Each number is 128 + 24 x the weight over its row's rms, rounded and kept within 0 to 255. Layers, rows and columns count from 0. The size above them is the row's rms in percent of the matrix's.

# layer 3 MLP up, 3072x768, rms 0.0966, rows 2285-2293, columns 576-767
size [104 103 106  98  91  99  96 101  97]
[[147 142 114 108  98 123 132 131 113 170 107 108 146 153 123 143 124 100 170 100 184 139 125 119 161 127 136 134 141 137 167  71 183 152 120 150 141 142 123 145 123 104 147 113 113 138 164 160  67 153 124 130 134 102 143 119  77 126  93 112  87 143  83 127 146 109 141 150 138  74 157 102 136 159 138 129 136 115 132 138 128 147 126 152 128 147 125 170 132 151 155 151 131 149 102 117 111 127 133 133 168  85 145 124 114 172 121 145 136  92 155 105 102 126 131 114 116  75 118 106 105  88 163 118 126 146 158 192 158 105 127  77 109 120 160 155  72 102 123 113 160 153 120 109  57 144 136  53 132 112 112 137 156 117 132 111  92 155 116 146 131 142 134 122 127 109 160 117 125 192  97 161 109 110 125 141 133 104 105 108 133 143 133 120 158 150 152 126 123 109 158 124]
 [108 153 143 184  92 116 160 151 148 130 150 104 124 128 150 129 154 136 155 109 179 111 154 189  89 119 162 153 121 140  88 170 126 131 110 172 129 102 129  99 135 122 139 129 150 148 115  92 150 146 128 125 171 156 124 111 100 149 143 124 149 138 135 148  89 118 115 124 142 117 128 130 132 125 163 169 137 110 130 125 100  91 144 104 149 159 111 133 146 112 119 149 131 119  94 164 142  84 109 118 156 159 117 132 123 139 119  84 141 115 127 111 166 126  99 142  99 135 119 132 140 186 120 131 140 125 130 126 111 144 121 128 124 132 150 141 111 120 132 121 150 153 150 148 106 111 137 113 152 156 102 122 103 110 173 153 121 115 157 124 111  92 150 145 123 104  73 139  88 152  67 140 108 144 124 183  95 111  93 145  91  85  90  84 146 161 152 136 164 139 141 188]
 [109  94 117 159 168 124 141  81 146  99 132 113 142 123  94 123 148 149 117 115 102 130  91 114 110 170 130  68  70 150 128 118 107 124 133 127  99  87 168  99 151 121 108 124 137 172 146 168 124 121 127 110 131  90 126 110 130 130 117 118 135 116 109 162 168 155 163  99 118 124 125 133 120 146 165 105 142  65 140 116 143 139 139 135 118 127 114 104 129 129 140 139 151 161 147 125 140 131 156 141 141 115 114 135 141  83 122 121 135 154 134 111 140 128 142 113 129  89 135 146 118 129  99 148  89 128 110 111 135 135  98 143 156 152 151 143 141 124 125 154 126  97 122 124 179 166 152 156 135 193 109 138 138  92 117 143 129 136 120 140 150 113 116 108 151 145 114  73 151 154 120  97 128 156 108 165 110 108 181 141 124 148 104  78 149  83 127 140 165 103 130 136]
 [142 122 154 118 167 131 161  93 126 138  93 169 159 121 138 118 145  97 137 110 145 154 101 137 155 107 156 117 165 100 137 156 120 115 149 139 140 115 133 126  88  87 137 136 131  96 126 131  96 117 102 123 128 131 128 105 112  90 106 120 137 126 118 134  90  95  97 135 129 114 120 118 143 165 122 135 130 153 123 107 115 100  97 136 131  73 113 153 131 136 132 106 123  94  84 155 140 114 109 119 168 159 139  85 141 139 119 165 137 115 149 120 143 160 112 150 121 129 132 176 121 140 125 152 156 138 137 124 102 124 108 117 127 129 116  85  93 121 139 175 128 122 101  87 145 134 135 135 135 158 132 114  69 130 154 132 132 106 128 128 101 174  94 117 106  88  70 156 150  98 121 116 139 120 159 158 144 112  77 153 101 139 123 119 116 123 162  87  99  82 160 115]
 [141 120  72 169 159 151 116 121 110 126 127 137 162  93 117 124 144 105 136 121 106 147 167 130 117 111 135 131 107 116 126 148 135 119 124 145 110 169 151 166 123 139  89 125 137 153 104 120 127 128 132 149 147 195 158 120 188 111 126 106 131 174 118 167 139 188 135 150 157 156 156 119  95 111 123 125 167 112  65 176 132 169 125 153 114 128 116 128 114 130 103 127 147 159 129 166 117 136  93 140 135 110 124 105 128 152 111 158 137 133 100 115 145 202  91 144 118 149 107 104 112 150 134 100  93 113 128 112  88 138 111 148 111 135 117  96 142 165 113 132 135 102 141 132 133 127 148 154 117  95  90 162 173 120 134 112 160 107 120 188 115 137  97 136 101 148  60 176 159 107 143 101 164 134 117 136 112 165 140 123 101 113  97 119 141 116 132 145 139 129 150 150]
 [122 100 146 134 132 131 111 152  53  96  89 148 115 140 137 117 121 113 110 141 131 126  88 126 145  79 119 106 106  85 150  93  92 145 159 141 139 107 129 147 125 113  99 119 133  99 121 125 165 167 142 166 123 144 117 124 191 151 146 195 128 113 124 124 125 107 121 116  94 129 150 149 129 119 153 161 119 131 133  98 172 124 139 128 152 139 103 175 122 114 113 124 143 119 143  97  91 123 109 154 109 116 102 100 161 112 135 153 156  88 123 110 179 111 145 143 149  90 133  93 118 123 156 113 109 153 113 130 161 114 134 111 128 134 114  95  76 165 128 162 128 162 115 132 142 150 142 107 147 144 151  77 143 115 142  96 123 110  78 112 137 136  93 118 135 108 133 156 157 131 131 104 109 104 131  96 118  68 142 141 116 168 140 138 124 105 138  99 133  98 144 148]
 [187 142 114 165 121 101 144 100 129 131  94 124 131 138  90 125 122 142 109 124 127 152 145 121  95 114 164  91 114 117 108 171 135 116 114  84 160 141 180 148 130 138 102 124  99 120 105 133 109 109 147 105 123 144 104 125 113 105 133 102 170 160 193 131 136 158 146 184 134 111 113 116 158 126 116 171 133 112 146 119 122 141 163  82 136 113 131 131 100 147 165 110 152 163 135 171 131 147 104 149 138 112  94 128 127 132  86 125 127 123 165 145 123 103 187 138 101 124 120 147 149 114  91 133 148 123 106  71 164 142 141 125 154 138 151 161 137 116 141 139 103 120 142 121 106 124 105 101 146 145 175  61 114 138 123 142  92 135 116 116 118 123 136 184 150 165 127 171 130 149  96 147 169 153 122 108 163 113 156 155 151 138 109 133 138 142 139 146 150 121 121 138]
 [107 151 108  99 134 113 105  90 103 217 123 155  83 112 120 148 100 110 126 149 117 129  93 126 153 122 151 177 133  99 116 111 128 115 102 161 125 126 141 138 150  88 137 156 149 105 110 124 135 144 124 188  72 147 159 117 135 123 159  97 163 109 150 186  84 127 178 132 129 130  79 138 131 109 104 142 122 177  89 121 107 137 146 119 161 140 130 134 120 135 155 155 135 107 130 167 120 110 144 144 121 140 129 116 140  92 104 103 150 171 118 155 120 147 162 114 153 191 143 139 174 176 134 105 121 145 130 122 144 103 138 118 154 144 120 140 115  91 103 142 102 144 155 139 159 112 155 152 154 154 143 162 142  80 112 136 108 146 112 127  82 103  85 130 132 154 111 108  82 102 157 150 107 163 107 130 144 142  94 147 111 126 125 115 162 144  89 107  70 109 107  77]
 [104 171 150 150 163 137 163 139 130 147 129 122 166 127 160 147 146 114  83 148 139  83 111  84 149 102 136  99 137 114 109 136 124 112 131 134 140 126 167 132 120 131 136 167 130 125 113 160 133 112 134 108  95  91 121 110  94 124 155 134 158 135 144 177 119 130 134 116 103 124 163 140 128 103 130 121 124 161 136 136 157 129 102 130 109 148  89 114 110 135 121 137 126 145 185 151 110 159 114 122 129 140 108 117 181 136 119 162 135 118 140  92 110 113 176 153 112 129 134 118 137 116 113 121 144  97 123 138 131 114 154  94 129 115 105 115 108 132 117 138  78 125 160 140 117 146 145 124 141 109 112 145 118 133 164 143 144 151 113 129 138 109 130 169  94 139 128 137 149 150 164 149 118 132 150 145 138 107 139 138 132 139 127 125 104 140 159 119 123 140  73 138]]
# layer 3 MLP down (transposed), 3072x768, rms 0.0978, rows 2285-2292, columns 576-767
size [ 99 100 111 101 101  98  97 106]
[[ 64 117 113 144  99 104 106 141 119 120 127 130 102 132 100 139 141 124 102 106 131 100 132  97 138  81 121  89 163 178 131 133  96 116 150 121 120 150 132 171 120 150 127 136 106 133 117 142 102 101 143 110 168 124 133 101  85 130 142 131 144 105 143 134 127 108 102 177 105 157 136 102  79 132 145 114 155 167 136 156 110 119 114 123  83  97 116 117 150 138 149 140 172 118  74 152 146 158 116  93 120 125 112 126  98 172 186 118 203 154 109 152 154  78  85 135 116 105 164 111 110  79 115 113 163 153 120 170 125 109 157  97 140 144 124 150 150 163 112  92 132  96  98 150 122 106  89 113 146 157 149 110 132  99 111 103  98 131 144 121 144 114 128 117 140 155 111 140 118 142 163 151 127 146  99 137 139 158  89 141 181 110 142 141 105 164 150 168  80 146 159 156]
 [171 112 115 145 140 154 123  89 137 130 115 110 125 147  89 110 105 157 143 103 127  94 101 120 115 109 127  94 114 131 105 123 157 116 153 132 156 153 159 129 105 143 121 106 113 127  90 125 112  85 105 144 154 158  92 134 106  97 107 123 119 101 151 108 139 118 174 116 111 130 146 104 103  88 165 112 128 159 135 166 138 145 166 118 150 113 153  91 132 140 116 124 127 123 106  64 128 110 120 118 135 127 140 176 104 135 177 101 118 111 123 132 113 159  99 139  95 129 110 130 115 132 124 132 115 113  75 129 156 134 182  95  90 156 126 161  91  86 137 147 134 100  80 116 144 101 159 117 176 107 167 162 101 139 142 119 114 120  99  97  74 109  89 174 136  92 125 120 125 141 150 151 161 125 134 119 131 125 137 146 124 131 126 151 127 116 168 150 129 108 185 110]
 [132  83 157 117 154 161 151 135 142 136 158 140 118 138 119 110 110  93 149 139 135 155 110  97 108 155 135  69 114 109 131 119 129 103 114 143 140  94 124  93 105 162 137 114 141 123 137 132  70 121 115 175 117 161 129 151 129 146  93  72 158 131 130 133 131 112  84 117 130 126 106 146 165 140 126 136 137  91 154  98 123  96 162 164 121 147 135 122 156 155 106 126 134 157 135 114 136 115 108 124 132 103 136 145 126 100 118 137 141 161 150  92 124 141 122 111 171 103 108 143 112 170 159 110  89 134  52  99 171  91  95 150 143 106 102 115 112  75  93 119 100 153 156 135 168 194  99 136  99 101 119 115 120 101 112 150  93 115 131 113 179 149 158  93 127 121 100  90  86  84  74 137 133 132 125 120 141 135 136 112 157 103 118 123  82 123 109 164 145 130 140 107]
 [165  88 115 118 172 140 138 135 118 122 162 174 127 163 146 142 112 111 130 144 120 121  61 147 113 141 118 116 134 113 144  95 129 113 106 112 131 125 130 109 157 100 111 148 144 115 154 141 106 125 104  96 111 113 170 160 148 102 111 141 132 139 159 140 137 138 151  96 135 113 145 140 143 146 143 150 128  92 157 105 118 141 165 176 104 122 125 133 117 133 105 110 132 130 100  87 142 131 102 104 110 119 163 111 143 106 166  94 169 145 133 129 131 141 129 144  79 133 131 162 126 140 160 159 129 134 118 119 143 142 148 154 127 122 152 142 151 176 125 157 155 125 128 125 148 110 114 127 112 135 150 112 129 147 114 101 145 125 155 109 103  88 113 113 129 136 134 129 144 155 100 113 115 156 153 135 110 154 104 184 155 128 133 162 124 126 138 149  89 144 164 109]
 [163 150 125 140 148 138 137 106 116 144 126 177 152 140 112 156 115 149 115 184 139 104 139 136  67 132 128 176 139 157 109 129 132 155  84 177 174 148 131 115 161 127 119 177 135 196  97 132 139 140 119 159  70 155 122 114 136 131 160 150 102  69 139 158 168 144 132 124  90 137 137 137 171 138 104  82 169 181 145 140 110  90 139 164  74 161  94 104 112 119 122 124 157 112 132 136 111 150 128 134 133 123  99 138 110 148 146 168 155 136  87 128 115 130 100 148 115 147 120  88  98 123 142 103 118  96 156 127 119 149 125 151 142 158 116 120 107 109  93 111 105 144 168 107 104 151  88 121 132  80 105  97 112 137 136 145 171 120 147  98 147 146 149 166 132 138 110 165 100 138 132 144 129 144 148  93 151 124 140 126 114 125 101 142 177 125 125 131 179 148 149  98]
 [127 166 133 144 157 148 142 166 149 131 125 108 173 103 124 118  83 124 158 139 110 100  61 133 136 158 142 175 130 163 130 167  97 103 124 152 157 117 116 164 143  76 145 139 150 138 120 127 113 141 147 139 121 146 156  96  96 123 101 119 116 167 153 135  95 177 148 132 138  98 160 144  74  45 101 102 143 114 121 137 117 140 126 145 151 108 134 134 107 146 107  98  99  96 112 153  75  86 170 133 152 119 121 158 127 122 130 173 110 194 133 116 121 118 117  83  94 144 118 183 142 110  96 112  75 140 102 128 138 149 173 126 100 117 134 123 116 131 128 177 119 167 135 136 110 130 155 112 144 138 133 133  89 110  91 189  96 148  89 139 126 126 121 135 143 118 149 144 100 162 106  95 108 179 128 105  77 178  96 101 102 134 136  94  99 164 119 113 115 140  98 134]
 [129  87  96 133 151 142 158 146 127 108 112 122 124 149 125 139 112 112 121 163 151 110 133 151 120 108 135 126 111  96 135 103 104 116 123 105 137 146 132  99 145 116 140 128 108 138 131 163 138 137 139 104 109 177 141 106 112 126 166 139 189 140 118  95 102 136 133 132  92 103 126 149 159  88 105 151 100 158 175  87 115 106 107 107  99 127 146 123 106 115 135 140 109 152 149 144 113 127 136 140 111 103 146  97 129 156 162 128 127 130 136 112  96 143 145 115 103 131  87 151 140 102 138 173 117 124 145 121 100 146 131 131 120 152 112 104 134 149 117 135 125 131 127 116 165 147 154 132 147 101 151 130 120 139 117 163 121 115 103 151 168 122 103 132  68 157 121 156 103 115 168 122 181 127  88 147 130  91 146 147 164 148 143 134 161 105 164 118 135 141 127 110]
 [101 146 137 181 142 111 118 124 114  98  98 182 127 144 120 133 105  93 113 186 136 109 139 110 149 146 126 145 149 134 137 126 123 121 131 117 117 150 121 105 110 144 145 165 141 131  90 111 107  88 136 127  94 125 126 104 125 145  99 112 143 153 131 158 108 125 164 137  85 170  99 128 116  80 125 125 136 112 138 185 110 116 163 113 135  88 180 176  85 122 125 131 131 166 140 168 116 124 118 116 181 118 134 119 131 119 147 133 152  99 127 101 139 112 162  98 134 126 105 109  94 190 112 128  99 177 117 135 157 124 116 126  91 144 130 110 122 150 115 115 125  79 149 170 154 137 134 126 166 156 141 107 174 143 143 138 117 159 148  90 147 121 115 100 121 100  67 147 113 124 147 182  92 113 165 120 119  94 167 119 118 168  93  96 155 163 162 132 109 129  50 113]]